python train.py --n_layer=11 --d_model=768 --n_head=12 --n_kv_head=6 --head_dim=64 --d_mlp=1792 --vocab_size=32768 --activation="swiglu" --norm="rmsnorm" --norm_place="pre" --norm_eps=1e-06 --positions="rope" --rope_base=10000.0 --rope_fraction=1.0 --qk_norm=true --attn_scale=0.125 --bias="none" --tie_embeddings=false --parallel_block=false --extras=["capped logits"] --init="uniform" --init_std_qkv=0.018 --init_std_o=0.0 --init_std_up=0.018 --init_std_down=0.0 --optimizer="muon_variant" --lr=0.0191 --lr_mult_qkv=0.4 --beta1=0.9 --lr_head=0.00426 --warmup_steps=0 --schedule="wsd" --decay_fraction=0.848 --decay_shape="linear" --final_lr_fraction=0.05 --batch_tokens=131072 --seq_len=512 --doc_mask=true --train_tokens=1565000000 --steps=11941 --dataset="wikipedia_en"
Each number is 128 + 32 x the weight over its row's rms, rounded and kept within 0 to 255. Layers, rows and columns count from 0. Numbers have three digits each. The size before them is the row's rms in percent of the matrix's.

# layer 7 attention value, 384x768, rms 0.0461, rows 227-255, columns 192-255
095:112188121128119127072132127154119139203080113121107125120153101135159149171132110174176102160133103166117138180099106185147161116044083164108092083117129126089105167177123138148176149094164138
097:237160121105098136154105110193131142130156192129142121132151122150093122086133144090118112216169074113109113159165089097118122118077134136157087190116174124113130113130128064141109112131092210
095:137066142075155186188151122100139129125079148127113151154220134087146098108119152118180170138134142096102083137155160111136106113092159172132116123138188182093103099083154148074122063112123181
098:165106109078207106120092136153144152120168142108111120116169149111132119163152151099047155127149081162151125159096140133074194161087071116193120095107052158168121100101119139150127095149141171
098:136132121156108171103095095101149164157101146098186160134112124086148170045127106156149149150074109127100150207170103120082095121153157100148121113135111119182086125116158132120130164111087169
097:192085096113171096118119145106098140130186114089079136120096125112176108141158178169094145081075123135158122136156061098131134123108109140127117158118088125128132163074134133156139168131124185
096:118125107184170137163144123162175130069105140166050080184107206132116135101136051144122112174105171110100133112098118130137108123140154139155109158087142101151112194150076105107117119163082117
097:097146122110192108141152095193146081119134150150116127142118098086145124092110115025138174121086146113126047152153138129090103147182110112114094159079125115180079149142151164096079120168121126
097:170098097149097147148070139123107076087099128148106084138078164141123098105113122090089123138114145099144130112114112063162139156155146116107137155085111137144147152150122163146092148163066161
097:063162160170091149067144131128156091116146111191105085139124201105152110125180157097145101138146118094179092112142138082108158116131111116097211113141076109144103094133112152131124126108158094
094:164183166105171140157110141134152126088114105124069139076163141115159121149110187194118063152109145151146135180103137188136057144136083109131094094122185042148146149152139073141087148129130150
095:156118139169189141158139151118121090155112127187138110160150127083134142197209116135104101093172095148130077137134109088108072157130136124115095187105185155150189074138144156170161207150183163
097:123102131116122119083096088156165143072065143101097104135132143111145140098134107142159106166141112128148095142103209158065133089132142134148092154158098133154088093099113137135168158129132134
097:132084154174095138149089132134148109085097173131147108113121107099160155142110152095112137087123082120175079151123124121138132109082099112128141116116074136084133160140127120118123135090142074
101:126105092175083113130107105174159133115100162072135144115084087128117120081139090145045167109129088149079095115140114117109148077088182160137124117089095208121095140108111127167128152122078149
098:106160154092132094138085166103061177096127127167174107100164143106164109106157152138100137099144100154116118073106230146093163120139132148209177126166110164136126110165123157158116119107124136
097:191113093145148126147120127107137129128134102092107074144121203099129131098159171139163197087147126188126123197097120079137068107086180083166108139107171130166137045098102135139099109130106069
097:130164149129100107130153061122097125089056116180124141128174126113080169114131146122103131141062139093099171107095106168138155112229123135162131164082100167092105113131111065137147093098064155
096:138091130096062159147143156120133169073153150073107187130084133108118175147099101057079133152062133129133142047155109123090085076161176096083120081124145097123155128122134120165212143095158162
096:185107164139109098190127134121094145141101102142150157106093142135147132109083155097096175155077123134137095157123087149132112123159107200152119120129121160088160158090146171097085136161185081
099:085109178143109123057124097154180160112137086044114110159130094145089103109104198180137103145111131126132145128113168076090121056146054092113052080129150142158127176134153079098165100132092102
101:197124119145157156147124194119132084147130146095153119084037165102078131099112167134144081184122103110169083110126149157126142131110195139123175101082165147097138125092155135122123129095073145
097:061196113155175116085165132108196067198128121143191174168138148119069185100118108117147087111107124132123116155133081116108139149147106069153130113043137148060100124119084164114163158095162174
097:128203176157084112122099119169144144114140115080113170107147147174130101142077153168166164137111135105103093115094139160096121138190155174123061112135126169141083115162142141109103185158124151
092:197072130167158104075121101126092093196116154126118204146163168173129126110185122104088132128089134151165075111131093160125107076096092116160142213091099115110111101133106118097183188147115118
101:188128136149075139187163156125172099155114158145149085095079114148104126153112125128149140099087179113156164091113062153136076162146071141056184120121150149103109107167100148192181147100106136
095:160157168138191127129162169136141131104139131128158125133100148109141122089159107112128102135151145156098153151103159124119108177123123133112092104103120154133155115169106101122121169131136025
098:156127152148096144153077132113145155093066110131201116169097085109112085101146220168100177086123172172127091077144119110116084092056142113097163132076104177078101126126143083162176116145151070
096:139116129157186131100139138124173121093156152146133172142133161173106095149157122087109123128143191121169145110078168126125138089139153098121129163060123126088179181163119096109148128125132171
# layer 7 attention output (transposed), 768x768, rms 0.125, rows 419-447,483-511, columns 192-255
092:161131085120102114101112152175156098128037122118071056141105098112163108080063118191130121099097146130163150131137143069098096100137130195149125136165105122116149105087142204164112186108156099
093:081127142139128131096080125129123114091122101133115163098113145200129117085145106217101140033125149156136121078096176146179195154099097128153133102113051133138099186128115126122115125157120111
099:110125194120167125179165155101121101120147117132116130169096096208144157119092124141114100109109145075129175149159152129116146075142100108117095154107174098094103096125154102164116086166156129
094:096084170133112186126153159138134097092102212089131127084060157163182123145139117157142132176126102069131092127109144129130086139159120186131094099132119104072161167123067113168147199148101127
095:118188122090171126109116135172109151108087119164167165061138098110171141111131148125082121120119116157087116155049147202133091131085139162126099082072093141111131133047146089129171116134132072
094:055150133110126092145132139157121125110116145092143202166128234177126160092135051095152149122191191121122091158104114147075123161096150103125158113107128105109157098163125115074091124084107034
092:073120154157165129136087121078099145134133143090097162176123141117138111154155193117135222140162122170083148108125127149085152108083119111094165085185134120117121111181125108085156142177129103
091:143145184063123115149118200148104131169108135105089105144181081189095150097130100155118105102087114144179070140083163138148110145159155134192132161125101135214138108154141097126147195160109141
091:116140179155120144147100169080139182103112106134137081138094133150079158130149191098149140144127168125169142169142185140134122121113175126130168064166057109116168049183099139106122109096091108
093:171122134086126072068059122131093091072103165100170079145155182121114132044152033045130106168141117127126173112181148165161111142151165189122094134098156122079126129119117089162145145125121124
089:180136143150148190087164137135067118146093100107125128169143088149158123143133124143162151104111136116140143063119118121116053104152146100117158177149136150095094132159117134107130115117136131
094:061137173175135171161127127144077108130150107148182156124145133100109108157108175141095075067096139090125095159073127092096128143139160150167120080120150141134072127165106155110103159102087083
092:144089124140177154125092117131077135161110154216174155108113092162105171202115149091121159148129134106131138116117110136187168154111114108118106111111158110149059140125150120145133183140114140
091:186106132131097120106143127106056121188153051118122137157157183123156128137119125130126182210141102092122081203115140140137078140081125108131057128126119107157109160196192142127127091155047118
093:123170115129148145163152155141106102132072080096135166077156071121104143143111100176119143114087120098166124142106111109194165178153136120096132077092159188171158090120096120102151148090059147
095:103108104111185098146112169138169108094167143057118140121091130139074142116092080067183128094099132126199111156112169174103101184124140113149143168096158157122150148136138148160168150103178119
096:128087100123071186092117107131175141164097089113099135164133113148122123094046139122105161123145117162061104132166132165137132068102147165106152078105149150137124126086122205165112134104098039
092:111187079079121103097098091135099153121139119144154065146146151131159075112120163102026132090182153132097173115206121047150154120120107128144115172138131089145141107125087128078143148154188109
090:097173115161180064156145155172130145101219073141151085147125076113076133138127211093156220105145152163196137197111074079117098155105148136157177179178122065114100101150119170085095156121082145
090:146107142124179153042173183118095113082096114188128139109161089165084132121168160220136131139079154163082137152128169139143151165105101093117111120129138058157177136132126151118133145154136199
092:159116095121120179182090055130133136102161171116108097114104105091151160125108142117159144169195125074124166101137109139147071133117103169103176121147126142168137116118097085152088120183200133
094:103118077173154152113127136106163147143127106150054153097173123090132168146138118174142110159144064118137101142178150085103111161174107101208133110170126093172144134198107162090123090139169146
095:158086126143119143129174163129069034072106145112140065127108114128134122107125148142084172136166110127159125132132220145091086125144131153106080171117141115175146132124106154116104174127129107
090:182152164127174169191123107045119086147136132078174213164062057134113124160123177141061112138143154184155168130081123092144152116171123156138121108069149122122121127201178115142108094136197138
092:109095105080118087168117129106162139211112086117149106167129103108144150202151118140107128065149107177102136152097075127106145139181158134092171130147131092141186111154093112086156192151094179
094:116132187099176132136154098113131152075099074126077136147156050124126119134151159178122145182146101164142124152111110132153078111138139091122115118081088113103148155136147123142084118145062138
095:124184085081116140119114152080162115133142152147165123185106117195121145144150140144110130097167095145144206156086136110092134091103137139076133084184068155133142134138188150157166140141030208
095:173136126120175158124116109106142180165134085179168181123112127128125193143144087113137153117149103139110189103094135086081137118074122134172126099128172125099190130166109113106126101065122123
090:132069073140160149070117117134087137090178126114163077111109133116147096129134154133134097205169097140132126172173115150187120114096139138153138086170072127136131141095141088096148142128126137
098:095115098161112129124152154155077134091130119110139122176140086116197157113146081092079170147109131163125096179123062151197160078176141139083140085153138109092181086070133104112159152105121132
098:113108131115128093095154125150175136115170151188103191126112100114168100172164120080182197072177116107134115075095126146132091109092116199114140079173120113123147106159166118149090091069184114
096:176095193176105085122180145128050137146147179080089131184093108143142138163082117112058164119131131096108108121059089156157133150139131101164131157109102135171136166160074123154151111147076086
096:128096121119162126129142093131115079155133155114210127138123120122140183127101113141122128124176183074133113158161125113159102072118138084067136093160087096092107180153142093133146155061113090
104:082121138149093083134106109108149085082133144121144134167137122174104129088121120148106193109108159101160113154061192140132115088110083110143112148136118140173127086070153103112134167129082162
099:077176079100185168101114177114156116117144154120110095139163079156107154144110099133104194154134175094097121180100114169165117137127090099113126148101096121152141100121121128071149060082136209
096:084130196159161129158134116137128078079102095194157122171102097107150115106104119099137150110138118104151105158134069151118162164135107102131146133058164154238141124168123101107128131135182178
101:146133149112129184108103135084127107148101141167084152091119126091121112123110165132131165105204130089138180094105145127146150063095119138102166163079088108101163117090142141200107123126114176
097:171211116109120141087025113125128095108153144128185139145176166155092096026121099123159097078097146109101128148136179140140097053138121124073110120088115110066123128106138140164101139124124121
095:149057100151185127159070120091168177131159139065133124099127104124152168122166149090160198196107144154122126156074149151147138160137120137123134095095098103156238126097106156081105125147069104
097:174131168146098196110162092122118089174105177134157135119117142096113172149094115133168096157121095125107151131146103145157165111147133103125157139119152161114081146126142123156136082080164057
098:101118112074107132126113158133157168135136090135152104124120133056092091062096100160104078136144123180131178118083114140166114142089142143106144122133116138043178097093160124164062129120101168
099:178135120140155119077165124113142090181166101118152094169173119173144120113158166107122108097125167108182113112133134133150146137138125125108134154064162162157128147085179078114126148132119109
103:096110109124075150114140115153115115155079142120129121118085056085107147147141123127103159116160194115109189169168155111165110121195107103069168065130137170094124114175155115086136157127125100
101:110061140161107124123150161112119103114119126169169144130114182071188159115130156055115104121145120105193128166103127138145113126143118169145131149121118109097168135113144136049131095091132131
101:146114141182192050014156099122151104176125162107078100128073179119144134166125136103142169123169143084095105150096098157149141169153087104122106161127077112168141152153076137080152112081111178
095:145151090108148106068127090218140112095117099157121145091160099176152111119131157124134126112136116111081129125131190110121187134097142185148140139108063142111114066153057144145112150145151073
100:203134143127157162123174151091152169093134094128121138108099099100130134160115151173148167092122115130141164172111099160174178140128124062107094057183088145146112090148126123097121052191086157
097:046158179129087130104117145125057175125154175099080101125118124152096086088085143057139161115134149172119108132136109144143095153115091125114156102093137189111118132146164120066122118168099154
095:169172132062072119139071098083142187140133124147101101113085162193152122146087117154104149098103121128154180106128098130166103099072085107158170177098149124135144153131139159141101145139145115
099:094089172163177113127107092118148098158106131124169137186132147164175125094155141102191098114189192081153129135131193173159122135141148198188146144095128135136136106083126068113112123140097171
100:153135114143144120157104110172159127105109182159093156162056100100132135159122040149101138095135102124159122124159120139158144129120087140178120145090071133090115149128113168103091102102090106
093:133136085092114117112103140173119113153158104086102161114131129134170104162127101086114174166184155116095109122141165149114166099154117190116055099092155127143157182131158148120119084106114089
101:135183148088143144083111130132080141140158112144193081134146179113111090114114148107128121165092186124071166129129133123095084152140134183147132121152106088124152157138144169114165130099095191
092:081138154130107143160115162147175133137110069180091096114117155088095122181121117130129116100157169110090137113149173170134153117197137093138106115124174154122161094172109139136091125091140145
106:193156116087079095147112187171132161064204159142137103150131157081113173129146126122138103105147178130155119055171158173082091144145164130131114114098121151091151131147181080158137062123147124
097:123108183127108115103139139092122125084117093080101134125131158106128187145128084105181066165093098122123102157112145097130182148124114119161168130140110102097156117129091161122138189114137106
094:100143164118095125126081083164145118163115151128123117132110117152167124131096084091083122171147085122142064109084165111172176177115183164177150127097125110118113086136171091117107142125101136
098:103119108182038157127110113168083090122160146129158099108150127147081170137127124163147145164117122087124162131148154191106117167136111163106156120135094107146135131118137147068072100124142110
# layer 7 attention query, 768x768, rms 0.0386, rows 512-554,576-617, columns 192-255
091:098144080124085106113079076111134134167183132118166127083089111133164084184121115170131128052067139135125158142102125193121115113160076152118114117159109091143158142105056037128168139146145112
124:141149147099114179103100145117132108081104128186163062185136149122133087148180111111159075141137120177134142110168097165113131199147120129159133122085096154134162174083114136109092132106105093
107:117136142112161157093184145119146119094121118128144157090143140122116100101083131153132109119165132111131113121137174092142139123118148166155101094101180129135083134082158103154136101033135186
135:195129057120135170072163118102153087112141135162141119090124128098138135110088107109160083139122166145074154123148121090108090142127140206146147090100135130186118080143130123132141158128159143
113:163146122159129181113151127120118134121084132077164149167111079126124109093167175089135150063129034153071096099089109139156144167057107126113124093133146151135123101137159116118171088119072145
121:113196154094139127110168079169139176170122213115119082104170144167090156128106115115165097155091132135138149133068153108123060116118170138139164111180121098134160133133182056139088106136139155
120:101149126111178175082108109074168110113133126176176135123132119137084112120136156122141182145106070088122129150111100127145133149072125127112117091125103119120078100092102124120142114075120129
122:163121111056136068072098088154049129163119128123144139123164167087111153136104114136146090137143162179130141159149148114129110138123148171119183198129095140091142089173112097110145143168197101
108:112057131110111142175079092088139120159135111132097139110187134147160176200150118133123177100152122176050137169168159148090148151167168145109111144151111163099135189118108085148099134094107111
096:213143081140100114151160161157127149102151147158089139153140122146106088135139087126163133100189092104169145090189142150118120115104160136172131142087157160075143160144161143122151125079114109
118:125132167132162131091145143147122146142137108110170133103156170110178214127141144140131033133092157122134109131107155163102118118084166170100145137076097075116172126115091094136153160152127173
105:124174119129146109096117099167080104110149082110106170063218110120076110114115067149110160137119143158175179117112084106108066092126116124090183087109182102165147164088089054142076134094152105
108:204123114139170112063144135111117174094075176053118105128129089143103076096118139055147107109131137099144161138137148110103107120098088160127155100094187128099112144112142129164080091166165177
119:124151103150149092116139117162149135158126147116167157127215064136115148062086157095104114112102209140150158128111082146096144152136140130145167125138101162142173090077162130086136108185130159
117:121127162179187075151154061118099143163101161156111144152191116096137194110162176107086153051152104127083159146125117156199136112151163170111120052119117121113085125140169142193147109191135133
108:127113124140142165112133185127094161148132087163130138090108138140128133133128089079143052119127153114109120134135143130138126111151086095182096143117139114108088127142102133144157105111076085
104:120152125124127116136129125133180151114115111195121087130121081169165159117140158110102162118112130119177120170116094099142185110117143085097090094142114088136110125150165095130109139063196097
095:174129081107170156118140151142137114083173156104167190134138093102111167124093144093115067172109180098214094084128115113101149116117109148109141161162129153124099087119132094072112131086105112
096:062099127095158167125118117151178110062101114106072085097119086145127155080151147080143149138144162149129136138097129124108109067141107058155135139100107106108108139099095135130136120127103133
089:132074143126079154164213072145116077160156117137166131120139131031123110106144130141083156167155111158083144133163116053111109096077223130104104126168105155098100161114160186176142139092113120
087:154144146197137112123155203140126042117111097122110107101153153120110157075160166158122108147132102072085116139132152117105104147143092120059085149087087168134152157118113104129117190075100133
094:185147104170109146109091133087118176133155174168150123160082145141113177079095166124095174154154136098066146129046136101180085115145099125175163115113053122175103113107151116116138076161098126
087:066121111102122062132112150105141070077145152124155121097103104073116104062069136163108116147195115117115113112096135095120163060109132101178121139150100146114128164122110147117136159119095140
090:131134164118142116135180117161131156150145193087097201070150176113140124185114136134099111119214123143132104115087144129084157172080081107061196143140098117170135105174150139220104106120089157
088:121112142160119100160146094151112102151115166086157163128171146130161113164150137174116101128194104188066112120133104112089109095131179112065154110123059121168158115112183079156104088098080186
083:085098118169088100145070104154059140194143111164121119163163194186123142192127182098152141127157134112160092091113157164075071120130125127096154089134081112131141171129144102160135120170136087
078:161137095119115125174125171157076125152138092059131153056140087160070133140162137129171090168091103109133138182109114133138142110143142125121119136171177106138096152130154150149135148101035171
089:101103143139083142083122106113112114122203152145128184172121107130185062180153159169130083186135149139152117129119111111098143094107145169114123154119136187147127141085133181197135099083144152
087:073125116093146103181158155111144160153103092094141116086130051100103136099104186102160180053216129143119154073115135146106134071164152181128156115181082121080103166127157102089079101121139118
093:074179138123081111138140141111119144091177135139101203126106192085115070175029119151129140103109155123166101087111141158095195122114120111112119157124161130077100164109159094152109124087105054
078:146104138179071123157086169088205131132184134133142121205167081117095154095144088104121146128099090184129110170141127170072104148180110138111133133164105157106123124076120178087146068183046158
087:121091145149149135167080097169076115201144110110088145188131155156111173075083168106115121119148183086106137044100121143106107161194091125150165123109094124152119164087085096116143046110126147
093:132106121154138158162087119139128132146132132092157123137129041103140141145112130150213137171096168158158155131095132121101164109146140117148148161145115102082141137146127096111098121134114108
133:128158144136124128120106116186128140125154116154170061111073143109197105179125116184122094147103111143158083065107130098127125135126085153192101094128154120147136197139066111159168140133184110
127:091145136073156208103127101046164147162113198088142137104108116143093095133102150143043151125133041154102090174121175159130117181084107166090077070123144174142118133154098137145130105090121138
110:059124125117169174104145133114167121126102175076113134124110133140137055130113108187085174193117074106105146128124103081146116118064082170138074086120112091157143164182118114123077130080085119
111:149155137144142131119160103134091147119140156146131093114087149178131176094134142066122166116137098063113075147083109085127120113126131080120174046158103132176131115131136209142156126166159095
153:145140135107103139113101064113088132149170092145111139118125172112150225128097071092140151096172170138197171112073095103110120096123112103149140093132162056154102113142128128153146174066137147
093:107139200159085146179082178135147135174092136166173050129083122108127162121125114146132182152131098103106061154110199126166094174123184157067118163141083161136113157158166159167128123157169149
117:169145141169076169086210185139173149147107084186108135096146142136146076167149133123171058138123099099116191055168125088159068168116177156137116134112110102151101126174093070132144125164095146
113:118140163136074099115136143125156114087088088109118148201109137142150099164143128121074188150116143114131119130151108146123154116166069138100130134135199082134206154054146135087099107111072174
103:175178090063150144108145098140156094091114135103075160066150144155104093074108149082128131141097152173148098148158106156127167138132130191163175065197070170135147128118099094129106177099121150
123:190148159182167180064151147116147139078166187117166091111169110084142112089064126108119134189139010130089106130096150120133067111122143140115090136103140150101131107113156146075149073088106122
090:091155081142140112131172125153102137149138141109122149116144096091155087150164098177112185166088125124128186138139089153151177120110125123135130045142145115119113126136097093124135160158152113
130:067117163132100147107090064114157160147157194130148144116114184109137057116162101106101165162112052161131115147111156107153099119077107175105062144096202140108120090092139164193191109088112115
081:091125178120155137147088113117171128127155129102124151179124140105092101122189099090133088127135129150116087147127131169188106124166099135151158184090108137078167114116201223064109111114114152
115:162120182146111127206161127158111145139124109088094150149156102156133141133111137131147099115153149094121166086137129101156164174184162152123183162147118094111122098110149129092136141102135121
085:082137097157138070111129095086158159161150106132180143104093124107145125116172102111114211086132054105101114088187086130150170117024105120141122085097159121059154118144108105173150061121079126
101:131128170158144132102077086161109172128129122140148150107100143131134107098115170114181106130141175144169166155144145135135081115103177160129085183154099139097097108141118110102144135077172132
091:137098122108147115094178126116124130135098092061155106108098139084160169040122147179176201094114066104155102180112148166198221177060117131151122111098164098127120130131122087135155101114117114
102:154137117080098089190165154149110142145150142125132111149101162115130161170114095180136133088167148129147154129068090164048083147191143162113125188173154135152140126128090090091128181118167066
093:114145158058151130157128107115127150204133186109189164145111141151110095134074146095129136146167104174129171150110113108113097079094171104149078171156067086095111089119138197151073096076158070
074:071176137146136130115094169176149137108159185121089158184150102143147099147158176098146099101121157140111161153119152159077145114184144117134141120093082149120128111184143132135130133115104152
101:136074168121127103174116141103162083153146127095166126112106118158133123133134121138102118108140152137129114093171132110090133133109171123150076119141152130071107154105120089117100136139118159
076:078120055119125198101096089164150109138126133120122130124098179155097164120173134126146153111131148123144103158173078103173115119098107106122099175124095070131121117117096159100071142086149123
105:167078135169154147123086128134092109141129207127093162144141112135121104155105084180074064157174158187083133075171155139122148127159127174103151165164105148131152105087159093101130091160136097
100:076132111078155123098150130151150064155165157155159177122152156124101064126190125128132100095154165188182140144112111137135111090092142130130057165078090175115142108106124141124138185169164135
106:160130170127132147176157100145097114167160116178076193160144089105106115124151144118150155081135156140079150160156117132150141173114129109069131132142155135089074126113117150103145178131139092
110:080151070119182148194139120108104134166086061092098153114170069127116118109082119075149075059140188101126133201119115133211083154168119132154152087154112121100127165121112136149175126153139104
092:230121153112116100142113092093116148168139115220124070114125103115072174120137145116133108168170113103080064093136135127100152126173150075113127128114082134099067098120101100099128097088120099
108:170105117146157100091162179151124190105101074104119198117140078112155154141110099114127099175149111084175147076154128105166135149181199075170149086131182131091177089089119139108148149126159106
098:121159121130125163132125130057147150139078117095116096093111130113080113139083141116138064172156146132133096136167149105139084106151143104192131198120084119102106160105131173110147127143129108
105:154038173132124160127115148112096124107190139143087083105116112128133073196101093121110131157139175142095142127135159151049112126112083177143115157125104162127137169073189086102092185104162062
108:159101079090138091136153147109113139163172113163150073082058102143181060102112158120136121193183125102122081128133091120087053126167156153054174147150091186125097182120116148082149148125133182
113:093112085174168101140078115136103131152081097130173144129142126131177119133169162135200126113113094111111166086144133117138124130085139114119143105181128146127148118135100183137144114133115134
106:165116154125162045091114108087133109147132142154151148121177094104113060082085096141152030075140158156100074142125130122139133108102164122106155166169102156137096119130104161160096110126098106
107:175164157086150120103132161098115088138125157098134205105148130181100128094095142072129088157091096087121163086056175096089117154067079132084169113134117079144162135077190069124116129128109190
109:118137123176097102163133154167136163119093093080113153137168191102150100148155087178181121160144111184132169111178170122087089224128146170160129124154130092128116149115134116152178116152175127
108:093077113107163149163182105149072108182110076152197150139177200138108147078095079074106106111104166122145071138119140152099113080086102107107208149118097143160128149155078105130123119137142152
108:097111136100128127144163147147127160138144126124128097088154091116089190167180107135148073147141179104142166137132154195094136150132176155156142128148073150109172095165093174118106124125095184
103:131139196112146137086133118086167153128197137138097138150157100143156120139150101110062101160166146108107140122098139100106157171110141174181089174138164141093115138103158151067108105124127179
106:145113158133125136149111135096167152181118085126147077084135172136157153118150162144155150092131104106126141179171058097108137105135115120160149140176145105128061081086120126062046048082133102
105:110105145138153128213085160096131132076129163126172168120098172129081103168091105132078083126058155104094074099081174138171102140138077148180109195132151092142149158116130105104106117157110129
115:191139060107163056083084186162128195083133157160069089217058156096050107131091115149105142078116156101139106100078141140171116147129123081153151155139086192110140129094115144066175113155134159
111:127155098119158073187112122072156068112152148076121185133055122151124088079156123110162113120107131097140134212128114075116144143205150126136113150088150089094184064192060092104129111112092132
099:216122134132092102178094136160098099120114177144075100119131128079097158145035133122172079195145166100133146142139140106130141133122094089079157144137120058141101093138136107114160139116174116
134:142104162125165146136200177143124151134127161054154175088150163050170092123197118124128181188136068144160179191171172119183076086061077151087161080105144150117120124110152148110116106130134147
100:074143112105159128061142151083148125152153164148194110144112093126172119094186115186106186140087084143127118116174119194179144086094072126106156068083139162177125116117098141131086123137083141
086:080138120113182185073127145109160199121157112146168149102133126118101135094105111093139118143155116178154044136152098111152069126136091182055187179124122137138112132121152183112122143060064140
083:171148127176165087161169112162096126139088105160142167062170112128080186147154162130133127130139077127091113113105144109167180144064199114140067107187127179081100136166138112157161118167166074
137:106139210116100081085095120101133117143100147103142148081218076093119134148195057138139182088100122145091151175078113122184141150113067138192123099124188105143146109125195144137081119108150128
078:191156105165146145143166090144148107160093140127142130112172091175107168099135184156137140151132145143100138156105156099099067143110141135093103125157132146154144126124091138162148155130134132
093:137096132159113136104134072140167141146181092138157178119162123142150103103087104134183033146161127167100167133159111117121169132116162176143208189168098136127177091102137107055176097109069086
094:197042117114139093156106118155087094099081074110078120174136083152140141134083070134160083123145144108117188130120124143143134074145190125138169181135103092091135134092183128141162078152141146
085:093129131082115159066095108177137097115108151126140153121119130075126102101105080140121176121090103151179150134156160159151138117101070136135151126142119072080177087093098124139125097087138115
# layer 7 attention key, 384x768, rms 0.0376, rows 256-297, columns 192-255
113:149110139128150151123118120131131086059108114057150116098119098099164107183097125110106166125142134137117099130093177110122154098077050113122102152190116118161122118113147160102153105124096071
100:123180113106123083145159178129071183132154126096188111112130094139105151120171152084109161122107144149096176127119070152086190084075161061143193152104133122062138113116122159109087124148098122
101:141163073152163100098058127112107125153141102144155077126151082202114171128173106124198165173066132181097183139136167161125147142132129094131161094125144121150151116153125145203144110120135144
093:079134122145085121133121036169116156145164109148133157154144118161125174119115176127171214098116139117103105163049099090106099139136144128129160159120156156120135148158086137178117146145133148
096:100117183141109137126133136188153115108142184085126108065191112188074165080089116118114213141164189146109196107027092158167124109156115145123143068133176138145158116113136093158069123132123090
086:124133134186121149065143139173193151108201134153145148162178072140149180093123128166090127089109157126144105096115081123173143171153106104065121171156149146134166101131122103138090107174078150
094:088094162126135113118104173126146134151149125129147080066177126136089097153157179128106161132133061088117196101145104125142140176101190088098138105139101128133116145118169172104105098111098167
095:103108110141189123148139113134162104162185155093107164163147121136122121142068147123157172086123155082113132145144087137120177183165186077088059073163173122117076130143127140164057157123132127
093:164102131109133154164141128119071127096177122127140131144148131090067070158112131158143055133114089120115128102133127131137145138108140136139119207042157111103163130139104093150165078119117126
085:184097126121118149075164050123156132112140149150177147125151130115149136111097161167079185105130149152098131090119099139222163119077129113127194098178150064135096067135138094166135087117138103
100:166172115186146089153141147201147144104189170190084113121137082110114109110143138114142115094167139155153144121098085131151040136110144102142192142136107142199153163144174129116075144175137162
080:108136109069139153149128155134151124126114174156104168112124129109146100149135146179095078161125119096090083116094136169170080113127088131131077141122097189140142091173066122190084170193144151
086:093169115103100127195099105134159103120109115198114089132121127116163040206224127137146114110153116083185163141101143160096107155139183153127084161092149128098124142122183101123096076157155141
099:114138111125134175131136107143145161100155152121036111087084115183059177087085175139107130171089167133083066159165114132087153159178148086115088148157145083089138120083103184127117054140088156
092:101153100158107184112103129143152171137088167137201106128144130105151147077105134103145063126067148171186136045119145130091122171133071111130138111198132122153107086112117070080090129189138126
086:093125159111128094111110097030150166133146092123074115133094100140164112135192117127169159189196140114136126167149138083170104098131131151121103162165178112126131074161110138107111064156151113
094:160125140118118133175124083105120140148172102121083149158075159189100072156062136162116108119161124138124116148091116148107100089135121135133123100086087123141112070092115104165119129152119107
095:132150081151096164159143095101101125121114126102138106116071136100110161139056097087141164173136119137079142177148152173119139146133131144088103101124132179099140144146123137179100193105126148
110:108145103128116101157138162127154105113146107179094145084091123108175085114135121094153124096130189090108128203144141148163078123144138146122144187103165158065114090144099085096100088138153150
100:183097137127132219172166153119050091135084175122145087113135125101142131145114146121151164105144133141092165090127100190135116140136119146110117168124112143145109159144135130099130143150114118
107:136064123089090140116067084119126070171106128180102143126169128126101097117116154094139133091128132154103136160078077136077106058126062146106144142106154131152113117151131124108125145103122155
114:111109148192185168128099091141165139201087115069113153139151181156185171129112122080089081134099186152130156114134098164126135094133067188102195114160092129134127085111107105117184172127123122
101:110077185094134081085152166103077165091169134105158143142162172137130098156169144117179091110128149131096104120110154151136127163098146148073150168131110124136201161120181133079139176159063101
103:156125176059124109089138148146118173148173112103065161123121147162117119156070157113130121192156106109108112119110171102126108088088121119125142101105154084156168130102106118092116169084115103
103:096153122079108134181153106169126093133150098127136180161127155129104154110168104179149097141159107208122101080091132170112153118075116155168145123151131143166108143128114167154092107094127103
117:090114147179189082106148046156096108113154132123196154159214153156173142104165097154125057089141172133140093067131138176122158126066131133096151148159110111137112080186111156160132140138122126
109:125148121122113123120130128139198155113145149120118107167158160098067158097157135144142103131075098117091172123134091119129152151180111166108119077126094105127125169127099151153162078119055108
106:162164123111127064096118119123127152152098147063117110156215117156140124158113115117163120089119123171151105181092096150121116164133072209085144124119052094107128127102162152148151108154124157
111:098103173146094119136154157107111136154138108149106062108106116146116161116122104101161151144196102119107168127130078106131153108222117164130090122138151088137115182125130113113065128077117091
111:176177092119086162196098146124124088051138129130114140165130158146096145165086115119142105090120060090102150132096096153176083087184126092209074124109137122172143112093159127130099119091086161
106:136157136102195119108132130117101139144160124120122135192143117147145159165140148161122133153165175155126143149171129139112069217125165158110151134144037166076173125092130088146154135182131148
097:146117124148183094127092115066099123117149156111116160170128152188107123165111086137157127151135152078074131156141081102110041074158218138096119101097088103103161183186127122127178127096144086
057:127113172119112177110124091076111107121039061142089137185131112117064075156204076103120086132120129094127091083190174121141099189150152139158090176121113101120061158177109116151122135184123113
081:096153114103189104078103090114180142141140152071100104119200128160131113143155155154135143151165107128106107117100075130170139167060151133160157100135164141111100123112082131127182119110105125
085:112161151083145138061159121121156091091141160140137157078088155153136131099048186102117129128162144138117125110102099191087181124077091087168089071158087076059112152127160086090102049057105090
085:146120108163133070123147145117163105151101103088108132104158113140137180087142127104134132163094120133054161100096156154219160092153164117161100053199156140156145082099127105168155093125186137
108:076165152158095061119100131066139111089131158131059143111100186113101100092076108063100078141107124134084166140143141146138071126156117129144110078167153055085157145182082088130167168112078119
108:146085156148123105097107130141091169134108107119184106178090160129101095172078173113123044155168102129162197064133168139115139081122157176145149114168082118143106144161127044134160143093123131
089:083085086119088106087173107113089127127161128137056148132116176122124115173128150178169098182168114077116131098151102164116049148215157169181099134094084140164153158124083110094073180165118194
091:094149104108115100073139118144091145118111115113146122152163103115098175103125096128129238133122070066218163099129122183192121116144101094129109065230115108138152138163132122113100154045154125
088:128115184131092103111133100168177115089163135121133146091090192092090131162116137139148194099144147147098105145084127124192123121139145107140094115098098138176126140156167169099112101098116119
084:077066137187146142122087108089170141133085132147104206139176132099134179057140164134130140133201157097113102107101152109106107089176147103109148079124084113124094170151126145105111117123119090